From a checkpoint of a small transformer trained on Wikipedia.
Training: 626M tokens, 4779 steps.
Each number is 500 + 25 x the weight over its row's rms, rounded and kept within 0 to 999. Layers, rows and columns count from 0. Numbers have three digits each. The size before them is the row's rms in percent of the matrix's.

# layer 3 MLP up, 1920x384, rms 0.178, rows 48-188, columns 144-191
093:500500504482465486504515504531536492494513464481524500503513482510491538483451493476470477476500469528485513534454502520511489525479500529507502
092:449508477474473416450493475480491470526456495518479525528475496501516537515532502548516494483493489511523487523535562468495477510502543488531476
097:491520528483514524524488495495488491469485463514473520475522485486485489504559469515498520511510497459518512461476527519550488489560533509543479
109:501480449541536484496513504500486528494507486570493497498488488503504494434473481480481480476508470517525506515485504510497498506484506486462463
103:491470512512562522505513520518528506534502517494467484470486466499506491504474465487462461501511496486497544484541509493473487481553482445488483
094:501510513500497531523506513508521531474498530505505487527491512493487480513475474508481515507505525485473515510509492511481474512454508536519456
115:505516493509540521464535536511488526448521558489466553489484486509494518487469498494516442513480489508489493484534543484476487474512539521477470
097:514498531506484468500544526460499513463542526503496539553516514468465473511443507490545514478524501505500523477517491495504523444518490438557506
152:514524471534511454507499475493491520480498466470481505512458515476509490486484477537484511508498523530488502507513548526522486503477495495460519
100:471518442562519527483484485507499509480530499498566454494452526489504543509502537501525541532489504523476494485479518482540531563462501511526500
090:559502509497475482514493459515537505468498511523537494470502515487506540510518495537501526486507536520476469497489495507494487477496506542459502
092:490510461488561482492479491483460514517483505518481511527535486460528472506453504532477479499513495475501435491488500520471441482535492491522518
103:504487497462539521476491492535556491558470496479519504531534569496542511537447537489463490497534493483489508507509519488479511504518491512507496
095:534546523467532495516527515494465487515481537490489498523482487515510472498486508499471477500528510468500474497532500466513517532482492525454498
103:501444487516509506539469520504424517465552496523520515493506507512497509504509482528489485490513468508500536503531514466493498460482451496564522
101:464524488500527502510482533495524485545445463457484523516464502513469512506478492511479491494472490517508444519523498487463484504536534491480471
102:472493526515504520516482458498481484438500475491496475490462462467486526473533496544506471501532516503468485539526514508510474510505486482525489
098:491542530523490521505510499484506491470503480483469527490500481544533518504575474533485508506477510515477525424445526467534490499483477483517531
096:520469523482509543501430518487479489542511482477502488458505500474540512476471503493500495495523428474516532543495541470534504555541491500456470
104:483517485477489504487495526468546506511523530531474497539459522467515457513485501523475485503492513502505455513508498533499465505490448535503545
099:484545492518506510496463465491479519473477471494474574425486576502479517494458514496493477501543503500521493485480511517505498517450482476493507
093:522476483478484494441442498501529477509517462460493456485493492491516509522497557474514512546448495461521473510460497464533470500541488504474491
107:499521480514499505471533483483462481471535485501493425447513538501531462480518515506545479492474451447487490470504467475489523477523531489496493
099:534512504482481466475510466515518501470532528486500503525514536544524478466496468462504492472494539512517486511512470543505490520483525558494501
106:496505543451486579499516561507482509514551546456494490519500469502497491500535471502468538534508504513486504515487482505522452467507499485466474
103:478525516429512524530532520500496489503503508513523498463522494475474488511494552504533465525504485485542492435494518482530521489532484495493528
094:498496446554500433487456495535547493512488467442508483507513526497475525515468518465498523504504483524436501490536528533497527488486502448466502
090:518505486489509519499499473469478498472519533493523479463492515462530488493481517497502478481555499499546482499482514528486497465533497550517532
099:485454486492450487495455517539446525476503517521484484516489517506527474463543492472501504521470455482521507448472509486499454504527549543534486
111:530492473458486472520481512515486453513518510473558495582481502494519505507510502532493462506487530530552477490504541498502498476480476467483525
095:438524476503505503514442546488500476479479461466504530526523535468549503450468535485469505549481507479478489487447538485496486479479534499476549
101:462552514463461484460490492502501501516507489529492441502474503516506507511518484532485491514500493520482494515485536531491514522512503508484530
093:452500521508496467507460518512477516504558528477470465458490483483487547500516512496530493569494519499544479511523499470484513519503527476523513
105:511503495482463533505466510512503495515544497500523471488489493500492511541473532493534471502479499491555473434459496512546526485482502534473484
101:494463524479514465487471549515473454491506513505535484535490501535489523487502522464464491519451508457501495492517465507492519554491502484491536
103:490504505470489529544496490456476539519460493498544489524537523499573485519494530494479471499495473512492521465529560515512496500503522557502508
100:514504510525528510520465498475472479484502489438519508522456477473561528479473468491456487482489436541514479492482500480528498537504497488480505
102:507500491509528516496491547512471473491468514519507515539449493456480492480466451541562483530488527505494501495495504501543500522511493479532511
117:498526516485477484493500496492459551541523493491493447509488516511504510487557490547506473514520486506512477483499501489507539542488503529510499
094:524484515514526502503443499516454463522493515496516541514496490547574477500487453490539527490512534573462518531539513484496494538503489487494554
097:444481485467492475556500481470498480529502507488513463542483504488472490520502532537523450501523457511462493534486499481466463503534491489497493
099:505507506447454492487529472491486508514487439503524506538518509521468532454492509491509502532457457519533514470507501494511530472508469510486518
098:532470504533536519480498510540512498505525499508450478530502485523513517517467487529539505535503536478485463520502473537481471511479496516478511
099:509546502482525515479515510498525478509487468491502549503492543538482487483512560518478464498451520460497458503525494489491548505523502471486464
100:480442531540524485506471493505489480492475506500492466522506480474477495463490493498513488518505478538458501548489460473484456471508461522505478
101:518512498490468542479496496505509550504526499526477491526550504521487508539487523442446500490501451512508499501495492479530507515442526489479505
099:512485518463510510501481508533512510546477519515481442501526578505518507512506549493518482512477493490518495555539443508513499500471502504515551
099:437506541496536497467558508501495504494542485481502508562512501486514508484498547505499509529514464450481516522512515513471483500486491551487497
096:489457514466501472471477498465531488462515500537518504510493523463515515525476544507475506491494484451514498508478451520506480502495493484509529
112:507508517514499511466497470503518473476486507499466491521529494514529480493479539508539508503536517494502469523565463508530460490500486511532513
095:502493480530501511483509461535481492494487500516527459495518466484531503499513529509467508520510534494501467486493489516478484501520520489547511
111:474509509456435501500428533504505511511466491517493452482465482533527505534521557535485484494503521482484514499483530476500503494521562508517519
092:507530517487544518555439484540470473508446475507525493524552524466495516520479543545509487497510539490512548475512503519508534512464451500525495
102:522472500480501480542462489515489520486525495462497497482512471491544489492520500557483498488504509492534457487485495489479492474468533479502500
108:518510541500522490483543512495497511515515505505494513539468510497552471488500458528453521514490488488492497497498481501522416473516505545466505
106:495488500483508508497500499517466505511484468498466490511548481505483510499466505481489482444510492513499507503470490499495527511514532514499532
101:456446525449519488508506519502469503487505489509475451487451498482503469479506470514472544563504495511483501522516479476487534439487513448506503
104:457520501538530527492482529522476527512527524478517480521463493513484491509519515509503484477460476435504506504534511523508514530490490480489518
100:517488519508477474508535492493474536554462499512490494509501478516519501469489515479519487535503526504451475493507514510520505483540495462504509
090:512465460493507502490521479467501539481494481502472559520466499504516507514513481508507504469552508493485518530522548486499448526506492551511513
090:535505504486519477466516519496453492483510479490461527511518520506526490501470467533481511454512506466459489482461522504498541495498505466507509
112:527501492479499501497504541475503485530519557491513477511506479534466498481430530534448507494545483503504490487523486485500466523458468464473479
090:472471502489495580509505474537460528520480490478502521458573526461501482519469485467482468529469486516499446513508504504484491517507478455513490
106:507506486525535505494493572516543499524475469530458537496497557471473519492477485514503500477539509510458496507482500514478499525500494507442504
102:500479517467523485466460511517506537510520471468500496466470537522477489494529563529487504492533532508519469494465498489494468537511515502495492
097:515502491481496461430491532551497460498492506535496516445497467471495461496471514487533478525534513503518508512479495491455511503492518513492437
101:534520467532515508522498448498499492482461463478429508506500545474530466502501459519512509517488488473526461539479520498473478455515521493485514
112:527505521506496530535519494541444484515476517556524481458500482537508463529488455481473487484476447468506488474441500487518532496504525496465503
095:456482535509506490428515516509541528478519490521501478476517510483492445505494490486484469534497518501516525493518483494515500530475499485518463
107:502508513532493508468444500500526489495493548517501521472516516480494480527527479503523496477525499513527496561539545468517498517503494492441464
098:482444485500475526484513522472477538440457485510511504508520474494490500490517496474518485518511487483505447456490493464540493533517566523480496
110:499485480537497500506549497496457505497472453518475490460480450477523526463525468508514526544542482470509536492509486522507495518490498497452483
095:487503474514526498532492510501510484510526545476506471509570534485504487477516525477506517521499451504474518535546494501484490511513525495505475
100:519487481526505470474495525545498506522535469552478504508492487477570524496500501519465463464512523486509518479475515455483493492427550516462482
082:515487503540518485511471542500505480516519517485509557498512498559471533516457485508493473456495474514499467518484499529511478501522473504455539
098:476478466488471545501533502510465514494506499519531523509458537496466483516496501445505449493498533508532484490504542513531540505523449481509506
095:510489510537524516526506494531492511484539508500529506474486568496529530528506533525491480505532460539545505540490548524463467484498496469525500
098:493496488539508480498516542489480491454500493466485462490466537539511531564513502476465502532515540528510483539514528496507472528491498479561488
103:493493521460474498484482506490523513477498520458504500483491523479522506514522503502465531565527476482549518555499507485521529480425471507538529
104:494517487545483505447455465536502486493509466492465519530498487494469573501496467441511482499530496544505519487481510522549509514541497547518571
125:516473506446477496495507515485481503499452495523509515520504470502480515491498466478465491495524511519514477506462496505525496469490515481521511
105:564470510491512517487486481494504476477493518483532459512529468502522504510480465519487493487517469471473477511438502524515489480515492443524473
100:475486509516446494504508495478531505487496478563497511513511500495485512473487512537530517489510526511544534514525500494492490520539501501466443
104:555536516523519502497494474490510521522541529531520464517476514515500521453511531506475489489508523514506480465497498466527480472519483486495525
104:486506508520462488473493534490494512518527504530489518499526450465485472491524482486516488506524501506491457482507439526509501495537484493505528
107:524533481470516532510465525498533513509534480507477498513543514521523522457524501525480488498490505507476499487494493477493483468512548526466540
101:468462493492498449547524538477454492511487517495485443548519507507500530465494504498506474454486481470500514488532474489496473511522497486509527
101:482486526515514477496481494476520500559511523490505505518488416457535504487544548495500503530491510482535487471526487514482485547553564494514519
090:476498538494542474472523520512454497523531490477493494491499465499494506496497471524508515515467499510453492485529540448489460524512557506506494
132:500478517501485478528505511513483553480494543501483535555491511503477455503519490517553498479509525538487507510513520548452515524522530525513500
100:466507515503514538495471503503516499472503486493499576517539467497461458499520506481475524505537495520521516484527504512538513510518507564519496
098:502509495513509467509520518495505497482569515514440546501436494478545484472508516423540490480497479505491502510504479454547469492507540498503496
105:471463455469521502495540511486486504503500488504480542494472491520478473517509461520518498561540479489517495501533513513466466485499514491515476
098:530487494494491509470452505491483524513488466518454508527482484497506507494560530480485495520532511497526497497483518468526517488528489512523466
100:481530515510567502504513477529497494488493542542519504519484508464499500508531517500491498506526563519484503471538524499498477507481523502522479
097:526519518433501485450476494483467459506566509506493512508506528463502481485564486487510497498511488509495487499506482521522483496536513436541502
091:500473499505472507483503493473538525494526451525505544485510487483544480507481454473503471518463519485453504524536480530489498507492509525499499
100:509519510468480551476535519498495518517530504460510488503458529494534559537514512502447508563523486515523509468473501512488491514527467523486499
107:512496495454479512493498529550504501481501508512469505531482483523464468507530471498477427501502482519552475483524477508533504477516483523544517
094:514483529492538503544522499459455509488527476506490493514492470455517458535499497436489440556484537511500506470545489502449489541500470502499516
097:510539540484472514474487532490485499533522512524448502488482523488484504481491504510503520540495492514499480477520501501477496499529507515511516
092:475534510481509485474447572464492450485534514487442469518528480486538492494477521521474469457528496503498507425527477530523517537482484520489489
106:467500481522542505524491524548524512495511475524512502505448466498463511492494519513522504473488479501465443468505447494509466512538519539517522
093:488442497512490522522507459496505532441484524518566480501482499482446498483499519471505490532486492462537510467465530479478531494534458504526502
092:475523453484525540485516522497487462486473487496469504497520498530511510498487481501473512498480529502498516508475526483532465483476550493525523
099:563519513515478536448505466510529486520499527526554471502541517474468495529505495506470508498479499490505525528497503512521472432514525474504491
097:537440483504478518467515487451490472486459468521487506459485528477528495487492467505534476494480530500532488493532512587501506477479520467513540
096:473486563533534487534490519489513533492482471488488481488477462524489515501466501488495505494511489487480509527492467492534454531506486504484470
097:527508498509528502468504466501503535556466500478525474534502467497524516510480480492494485476483465501463491475533469534457494514508495481468495
101:525524497483492463436509502477483513491514508499509549484529499472487502510503481478491515527491480483551487518496493484500513533495471476494480
096:518530548512479507523512489486501504481551490500490520506484462503490489563462482536499494482487510516465511494479508441462473513522524499506523
104:479489489443486507511491498537484518509522511484493498508512515516502502504534498499458531487503510532503525495492476466497498489462490473454481
099:485511514478500536459491478408511500543508513517511470491471486498482492499546492520489521495532518527513524462497490525552457487544457509515458
091:529456491504472481478522490500447544525510500493459503486499493502464476554406490526516523505506488493492492494488485504536510478491460499506528
102:528470462481519521477518521484556532506499532526471509503472487535507503471463477529515475515526498545466509534529522497523535499477489487519511
100:473488446496505489445476498496479537496488505530510477482486482531518457475523515537478526456516508542493479450472444512496485451512521500510498
108:506498546524491456519471484509438514498557488478517494519510450508552506436497489472559452471491540525547494508505470485537498535529515482547562
092:506501502501502484557468492509498466482537535575498495491465511484502488504480535540510534532531459477492496541434543525550501437518490469493468
099:498469507499530461442481521501485516486507505469512488485455467475512486494505501503542478512510509502484490457481527501519508490460465461511497
097:526464484521468533497504493528482508505533486504488453487511534462493503531508511538499460522509513489539492527505536465531530506532540557500476
104:483514532508465475494516544490477535532486509527477516500486545477533531523486548527488465492529557460495504471530504507521469452464475492514488
098:487479475500514532462498481498530476517473528492469490475461485493524445463475467484490498464482524508528539516460525550498501499539503514475462
100:514470444509509525549511508475485494499508496525513476518457479495499497474488504531512467490536492526491467510521493468514500480479531473534510
096:456519496503513516533500492497508523510455531524509486538495504502500548518501498487434479511494487533485520517500541496516512486498478451454468
097:525526484464479531460495460463461486506523495480464534498527488499464496465539498472455477494507543493512501499557459512461485532522465514522529
105:466544480505495488481485502505504507480492492458467510507463484521520495503532498495490482490547542430442457510532508551479513529507487509544499
107:480489513508460480476506539492554503460520481472479469478486509517479468523484509480472457522492483474510507503529498519493493505506526517499490
099:539521503485456535547473523547491515472460476490513489531482487513475504553541493486498487432550520532492522486499504508575503499515502505480473
091:525505494493518505468473550541509490491493519479521481489528496488503485491527483478498497503524483497504527540490525485520507487495489492502520
099:546489494539445473476465481518477518505464521532528496550485498468479517522479468492486484533471532503495516486518487507501487528466481550464487
105:481493519513508524474549500487491515522487501457497527554532513513534509474490576477487502497528535431526541478488462536491446493487549474558486
102:489589540481502545500504482491464493484533512514499506512505490496527478496480483494532471502482548493495504479445516493506480482482489530474517
101:558479542499534475500448506519523517496479528543464509510498461515525522482499525552468509499462472492490498464466484498532493485505478520478448
105:490492509469507505506489489489535491457543493469499477521522521482493479484481479504523456477469530494522466518486498486485497472532465498503512
102:510461444502490520539517510496492484506531532471492462528492484487484473510453491507490501459547474505498514467488522492476499501480527463530459
105:493540522500473534530495516515489505463489470517530530504489516493483519467499495493494525512503465476525535479513485477493476479526496490540521
105:430467543478507451497488469507531495493494551483522476530498471508500466525505500474524499543495530465516502486492464494520512464479488528475491
101:521494496473552479513508535474528460464501487501528494465536529497528514460479507519504509533496522474492507509469539502492520454529498490544497
113:505511487533542502524473534500522514501479499485490493511549506468506534530510550508536501537480539522502513543440487509526464483491532468464504
101:504481493478481479521451525515487475490473528474529515443455462497534498490494471503471494493507521461494495510512484505482513498492515462495542
099:479489487497514463532537552511476485485517520498449492483483474507469500476519485484531511539454514498491531516483494521485492508494442540444524
# layer 3 MLP down (transposed), 1920x384, rms 0.181, rows 48-188, columns 144-191
095:519543514482521499480489501496565491506484493509499485525496494498520502495491499482550527488483527508465538515502523492492520490503529532495469
091:475509472508477535495539495530525507517474515508509509484458502491503479475474534478495463521499473463454514514530454495533529474505477484513493
088:456545511478505465547525547486541517506510521505503512492472509484551496511502495484506487484515461479491516506501531484484498461541496513502483
104:552508463526491458459529445510516481535466465553492486512450497507479568514440479494543537473504458444454509513496450489496536483478469496478481
107:488506508541537470508495491512515522442511492505525532552548465561485460486458499465479484533487500486490477497507492501494512484473516465514511
088:520511479525482485485473521503502474483522483504492516439507510503491516459503496502515474513452506536513488500486477476530490508517488515470524
113:518473509516463483481518501517479490519523508512487510547519495523512549510465494456524459542521496540509466512526511491504471476523462510498528
101:527458470467459483508585497535482456519503483503519465494517460507474479497517499511483506525487488528464528531517497494501493484496495485507502
119:490533498498511527431442504476485522468483491504478520512449497494528527525505507496476507500509448531438459518501499531550485542512504508486509
104:480502463512486496506537496542485493515482472550492488520511512514533480514535490490483515539494513515534504544475502500478521529477516481539518
094:491526473497498486479490474511477503527470499483501504448500464545538485508466487453544511511444532479508500493502511476517482555527534490502486
101:497526509502542528476520499507462491522537533470513510520496496516522494518524554521466528520480549479523482534518499499517537509497515489490501
100:499479531514497504483567500437501519468475501522545462526484479503471504528507544493482502529472501471546514511525469497523486521501510493505489
095:535510490482461492563488448488482518494544468489473491466472515480515499464449481502499490541480548483476488463485484470563524509513528512469523
111:507475536490477475516485536515501520465493478460495492529476477512464501480514500480496517494498518498528522466482520493481510464552469453504514
102:513519529482464532475453473505450530492545482493525515521467488489498479543501509532516523537489493471514528474508516473496505545496500487514527
102:487507484512522520521566514536478518509518483454497447531435446494515520535501517452457531474498483521516473515519463517528439496467519486512516
095:522502523498459494492468542537530495485510509493511464489538499467509481452462530521461489496512558480470530475501513481479511557520499510517491
091:473473491492517515496542509504473524477502521472503497546488507546525478498514488509479529513512543488506494527487523451514474509438490504487517
102:478477509490535473520481517462457503491524479516496519513502490477537516520490524503493517460498501485490478508468465469521455490490489490500490
106:504514501487463453490468508502528538524516491482542542503480504484487497504426510538521545529523493508491528532507517508516539466490527506471504
099:528503529544543477490489514505493454516510491522489481511516508498486529489490493508493487513488482520526514470481514491460500543486507556477484
100:483486510562492505516534501503498471548501547517500523503504501460492462505522527488548452489452521498473490455449527450491519459471485519492498
100:484524496508494490496478527564489490499496507474444484495498514535478515558498484488535527456522541505542470433469493509522508486503484463497494
099:433501543500447526553503457484498532502506497474491476530537454507458506529510506495522506474505543499480542506490491502443516515490460471490468
102:447532484474545489485529507545484469458525491499470547497463502512490463554517478463487533501514506484512521449489474493550489554478475519476516
099:486438548494543499485503526474503567495487502506495540457470449501456525496467476475525477459486493532452485493516455477492493507489514511479520
090:519510458512507520511488477491462491492496465501529493481487472531517509501488461506440553467522518526468471529504494491479514511477469446531479
103:470467451502448506488496538539528500480495518456479484500506509523483498525532492514463477515479508520497528504486468528481482517468488463481475
114:521501533439503496490489503514486508478528488561511494539511516453472511482483521507491473504480507517517508446459454521471467522470515498540510
101:483524468476517478471459485515529523474450474541501516510450452505509499491472530548499490542494485507503524500462518464527503507489525541483511
094:530505518500536516502514487502506546518479424459460484495546493525509493489520483498496470510508521472517542450483488511512542481522476514521486
087:542539467505503511447511500492495475559478490514533476499517484553466455501480493488461490506501525514457463471491499521498496460527514495480469
109:515507456515473490488499501538470435503511514514476458486495459492522457508485522523492543488451489463522474554459489484487476501465494542520513
101:484498498494502499468488473507518465486508504512478499494508522499521541479515491464504507498532497499513515517491505486509512483519491507487525
102:515501474499477491495556534476526474475513548527536489543493502477516543483491516518521494513480533468461485453493483517516481550508498477538455
105:485493493533508481491531556549482513491495514511480460525506500481510494491480548459508493502497477544523534508473559501490479488508439515494478
102:457535504468493538540484504533516507508480509504512501492478486515550532471520499463523484531499507489512496465508495487478533524456511491460474
097:530494530459486520507506482497458536513535513499503467475537523513494553480511490519489499502472507508534512513518555464465507520504501488484474
102:515526456502536495518554469506496501467494542531497487541497493521520517470491490504456483536475498503505451492453538489486494491503521489528519
092:492505453516488507499503484472504534490507519509487495477463525500509491504490488498501506508456523490470502513524502509548504508496482496528518
105:530502537490510552519519522581482495499468462505510483501508460524521437505449451460508556473462506528519473486525537480461476509503493512538531
099:524459495490476544523508503496488540497545495506489462489444460499498510477513468474487489508513489480528495532500466521514522513504464552469496
100:506484467541538500512483456535517522461478484523488529466537479448485471505488523480504515484537459473518479487500507496473468554471488524538515
099:468499473525544507508482506527537525519470516521517518512503459499491510506475505490521464485554498513518476495511460467529470536509523522479548
107:477506546510496500516456505485518526495503485541526521499506515536500502481512508513516518518518491495447495516514492511529509481429505527523517
099:511499492459466509452521535496534507530485523535484490466478513489501485509471515478484511501497502482523518493497461503487468480508489438465487
095:488482478516493443483474556499501495487492512502488480527509497500491480531530527546487494497497477518496528506534511468507515494525522468522464
105:499479516512513482513525509509464500566482472523453491488520490503507527498503501485519506495447512462444524489496503493528494472483481493527488
101:459519485552520487513538510518527503496487498510492512523524523504519517558514514486485500468492507495517445517461516485503509488513507513487531
103:485475526510481493485503507535473505450506524493452530471530496497495518501531468511533517541511508507481513473551493515473513470537526487508525
102:519507500495517490511460493512514460530517502515496494493499482474502488509472477472487476500480534490478525441536504499531510508507524472504496
088:471504449491490512502486537488519498425531481533512515501446510508510528500551501480505460501536479473503507507517484531442483524487489541521514
101:500469510455511476522506512476531460509531504493526493473520548482476494437460492521477523488517469500495536517481528502513494508527509497511498
098:522541507538519485530436489482516533491475500455504493504508512500467492523481511467499534503498484501487528500455476508504491464502535492516494
105:465511478495526519485481516495485455472486441457507521501478531491499497504487503474492500507523517497463473475506512509488516500519518454480467
103:559493487507467530501519469496431542518470489496518472472516519467505510495520502493502496474498472480495491503535465501469532531484508507517552
109:522501488521527493495504472495478496514546518468515521493476463527451462502468513492546521513540539476497463475498494487557478512526557534529510
077:475472454518482507458484468507500491469498488538457516524492499524491465517513520489503521515508504494524471487498443489488479459446489504492541
094:506527469509469504457489505497488497502533507481534561499490501527516522474526508458519493505524519499541510507534457497519493522539493492514512
096:460516447500530501488515511520453558495478488470499489475465524534526504508532478501535562501493479467510482503519498509509522467488501530510507
104:517455480454477471498546502512488494495483479474475490496516532481483497543507480518506517481451515457516533470487494506510504482505529476505514
096:516520496472503519458513512426502508479493488496501506486474512468486511531490494476509443490498512480509480508494522453452487514494558503462520
101:487549497483528486484520460493480497474476508482592530513525501537521495522465492522488508498496498507487479508545454491480472516539484501531514
093:528569463522524505500517512515500505498461489512510518509513501533466490501474501532473550533491504528475544520487500555471500465498451515479496
091:518481464464498515547457513454503509444459490512538518477465525503516512464514484498530474501520443484490528468526496509457508492492502508519532
098:489536467499542487511503483504487505504463487485479501473490522482531499547480474506514512523469516508508457508472505476476502487465483479475498
105:498496467532475506506506506412499466521473486504506435494505456536503490541433503468498552426470486505534443496498493499482474511503499480469498
095:472501456491515491498499469494438527560491508486490496483510468498493502457476497542482503486500470500486498495478459463455499490539514520516529
102:468465528536535461500497493476550511521483531465520515541490491518461520509513513457515510476527529464518528512488553468482516493499487510489533
096:510501488512474542539496473488543513492529486479497525446450469499479510471485471460473513493475508460488504509533492487519457495538484473511525
104:533481492503502484504528487480519521522482496504494473499482450496507500527529528495573530517470471487500517479504469497487512514470448516501501
102:504479523521477517476458546533507516528547519479507487519489491484510540501522518513490508522493463488508508514544476493517524484549497488508498
096:507466534453498488496461452508506471460499533489520483472500502498516533474479494513538554500490494526444532488534504495489549445542432494525473
091:508509487508499507496518477562521507508539497479501495480486539438473472490492488468497520515485527507473520536515502455504517502475498488558478
094:526516516526485457505524494492516512536500503483506503512500549507488536513490442488502505509508510484461478478439511500546466535482432527474482
091:481510447494493448507501447472493507464477501455476487459491517528460481550507507472535505526529474486466527492521475510503519517492480550483498
096:520504480522494519483492455483511472488504474491501490513499512488525517462491509492491519529549499534478483529504477536547503484542488522469459
105:451519484463495472495472494473498505496501530475501517489468464467494488494478511506525541499501519509532515505450517538508517501509502485474530
101:526471480525520528485516522481493491557538500499493471554476443490528452511496512481501509500521529534525466499554517454512467485480496459511482
108:483455511489524491512482513489533508530507497469449490541484532492481512492520471493469480545505522457538518486491528494512485474494517484507532
103:485490473504496469538452448486494482478492499470499470509514507511516510510517554494487509540488507530469466533516445522500449515485527520514492
098:493490473478470512496531524483497494561507533504534503505544495540489502491460526497552539491501477526543494500531501485485480518520544513476497
097:512509480517502492471492477521485471524461497461502489504509504457555512438487508484521514487505493524512525478533525546547469480513474462516480
107:461497538462483477475491531488497476485525543499481538515485492516505468503490504480487510520496502460523467547468491483501502486516528498494532
102:500531495467502513473516490488505534453448522508455498479451490542510457501499492487508540491508551455504515500459530463494501494479495477505515
104:483495512473515499493518515474498476507486511518471453522475523471443560520522531486485497572501535476511466463496533499534522510483529491532499
094:483487482488509528497519496505540507495528470496500505495522500526499490487525502510459498477495544506474517495461521499524532537513498470522507
095:494546480498536521475469518491531443503474496470540483469500504525495489502504514467496475479459492483483468493469500488500507495544489511493492
114:499466484512535465489516481467498533505467518474529505532490504492427466503500503540541542498489541532470490493502502495466495484463498509493513
099:510511499521517502547472483495564537509486518494498502493480472501472472509487542518514517531539513499478472522495522489503535503499523517493497
105:501504538452508486492513496512521509456549468454456524469486485487525513486526458463512486493475517505510487497482533520544519509499475522499494
103:502505532474509479478500522498525464543511478516494522501470460526570510462504478509512486522529514438531510490507495513463479472501479491451505
103:529518472529508484485451464529481485507483476482459529523477471492526515493478494503492495508509529468462515492484517490471524494524539528499462
096:491485492512501495497489482506504528444480518536452524479499481490516488498488496516491490481493484501509506438480489468477447505514493538480543
098:500542526474530468458463482476526510541500485519513475534505506524459516544520505510534496503459517492493536509523552495490476499464509436510481
095:478455474479509467502461495482477495499555496537485477506493508514490481508509531510484508507464526480495542518533488492500447508523504510508513
104:498469485489501493488511514545495522487501555492499473459554487504515541492523530519521462503488466505468482478525493519498549455476495496469470
104:468492477513559495504485461463506507510496485536500468520454496492505453475520523484501499500522517490565481443522509459529486440490466517537522
090:461525524491500487533500496507513512489508518493459539516525520563502535503497484468532493479487524508540543480492489489513515500511530495532483
095:549512488476529513461493455482473514513440525490523523489527476498495481491551511478508524468489487504575487492545485485498508503501490506512533
091:493484494477494564528541484483500527520456531533524477478470493520493455470518544449496475517500495500567467494504506499510562482532467528488507
104:488488511501511479531525470497543493441490473506485521497502491523528508501524487472486494567441501517466478472462467508523452504483450520490502
100:476476487482548482491499481494507470485488475509547496482513510545488457527508497483516513432487497519469512515459521532462459511506502468496524
095:493533503498512504492532479530494512508486538516494510531505522494451450453521477451522525528530484463520508515509448483485462467502524572517507
102:521542436506499537521517497498503527469493519518517499494479536508521505529538514481474547479483481480525492488499488505495496549506540463533539
098:504540515508488464518505496484500510529509493522484532517494500523516464539546492524498487493525504498479541497516505478526497451462497474512467
097:508485504490509527516499523510456479528509493554512520508489506467513456508480470492545500502508542476474520479497520495468465453506522437514507
087:461522501470508503518495538502523480493512528464483498504535544542496491466534496509516554523479476526536549534504491488543495517485534543531522
100:475460517474500465535525536509487482526531489504486510501470486555495503511500532521483511487496504498526497530500488512543478478499498469490479
092:530475443508503481484493452471520491493528497496507524456506462519501487534495504479498480470496452496496509501503490508504501529530457504450524
110:484513492541507461485535497466523495471473532545504493500467530528532461522524484527470527574507506535464496510477481523477524535528519495510475
104:528475495519474506483507487474521462566496493500505529506474489474492498477470486536485550463487523512492551528497454507464542477530476500471459
103:491504494498540459487503514480499543512503539508438505493517508508531495528494505501501546457473465468509518533471511505492470482489522523476522
111:476505552479520477521509501476525509539497521442483511519498509546505469536505516508513525533499512536502498502525505478481503488500486482473439
096:516506485509515490470496502482538485455504476502517453492510509469486487505461495548515479485524496513499512546549490562543521545522497594521478
111:529497531504549526462533502525456449559492473503510479528502515516520520479507490458523477524499513482517468491471472498493493512533538472483523
097:458512543527533477464481498497523499538526538478510525481504485540519511496484503518497499498533503534503515501502470512545521491491496486477486
096:539447472550511544526512481525462466454474507508581508516522487477518553458505527485489515494472489518494523516524495475526501514476514515470541
093:451491480530492497502444560484461506496544502518491483522514541497525509477479478470501504449486487505511524524493480513509500508521550533517535
093:500470543521489492516476572528490494448551463456490466528472492502487443494477485527505477499532518534518510537523493490493523562552495516476468
096:512484467499532498510499477492522514501529513507514485513474519478472458507521513507510530417486467467520522490497470512467474468499559513476494
101:530518503476512511519497499496502518514471486468498523481459509509517495493502526531506491520508527466513528514525492482550464501459531533501458
096:520472489521477479537506542482507486441529498536473501462547451520469543491452504488483555479499495477530508508496510511509503477486548529478527
100:481546503486470505489513533525486482522505508520533477499496481527491519464504483511512502472514497501456481518508501508511505498499493515527504
083:523465491466495458490484511508482512510521443494482476511500510502485520485464528499477475492490523473478564518477507482498493518494527489517507
093:467481501509487514494460498459530495499507464483481463502473504506517496485498512479475492524522525514535512537496551478483477503502461479495481
101:512505475509499512490468511476497475466510548519528507530483490486479540485502532516477502458481500463492492520497532533501486517518507484560511
095:496499505490509482477484454493455504470503496491513512485501481536500511501457503491497503508496462480470487491525524521488500457502477499492480
097:457488522525504501497518535538502543535464521513506470518516483487481523473503535542515458448526530517499485494477487511494490454507487477511530
109:482511485487528498507491482505502492521466496535487453543537520527481466519508535470481478485509532536492482493507483502497499470540502489543510
101:497491515505482525529496488554494483522543534521461467439513505491477501529500518495486550508457507503508526512523475541488485476502517520505504
099:458524511495496512512461484481535535526529522446474470506506480525523522459473535525540499480497531519503505462527503506494537494545482516509488
106:475517491518496529518466506521522481494503484494476482484539517490521498512505492435497489489455498495489489519493505483523532519476485518552513
094:489481501466497534496490507459491493479530500538513479471509539462483525514542483523512491502474561548506483509494484497518551509507506461499533
096:488512487474506546499467513511491491535494472490469511496490486516527482506525499494522464526489462542503497523519541511548551510525498521468478
102:519475474511469505464511482459483533471509525497487481560512460526497466519515505474481465540542515507477486499561508505453545507550506526492511
098:506520493479522490536525537479512531509467548518491520521516489529480476463496511510495501525517485450509496526515526488483508524491470515528446
118:466535489505567475507507492506489467521531538472535536490549504502555486528491490500534546508505517475518514492481499520488493517503503512453498
104:536522491536481509498508508486487510507494526530492501478508494537508498486485499516468499549514483511494525467546461519532487493492466516483488
102:512468475487492508548499511469480481501519498515505499487487486498483493548487504510482504518543503503506512492449509527497512529491534529510534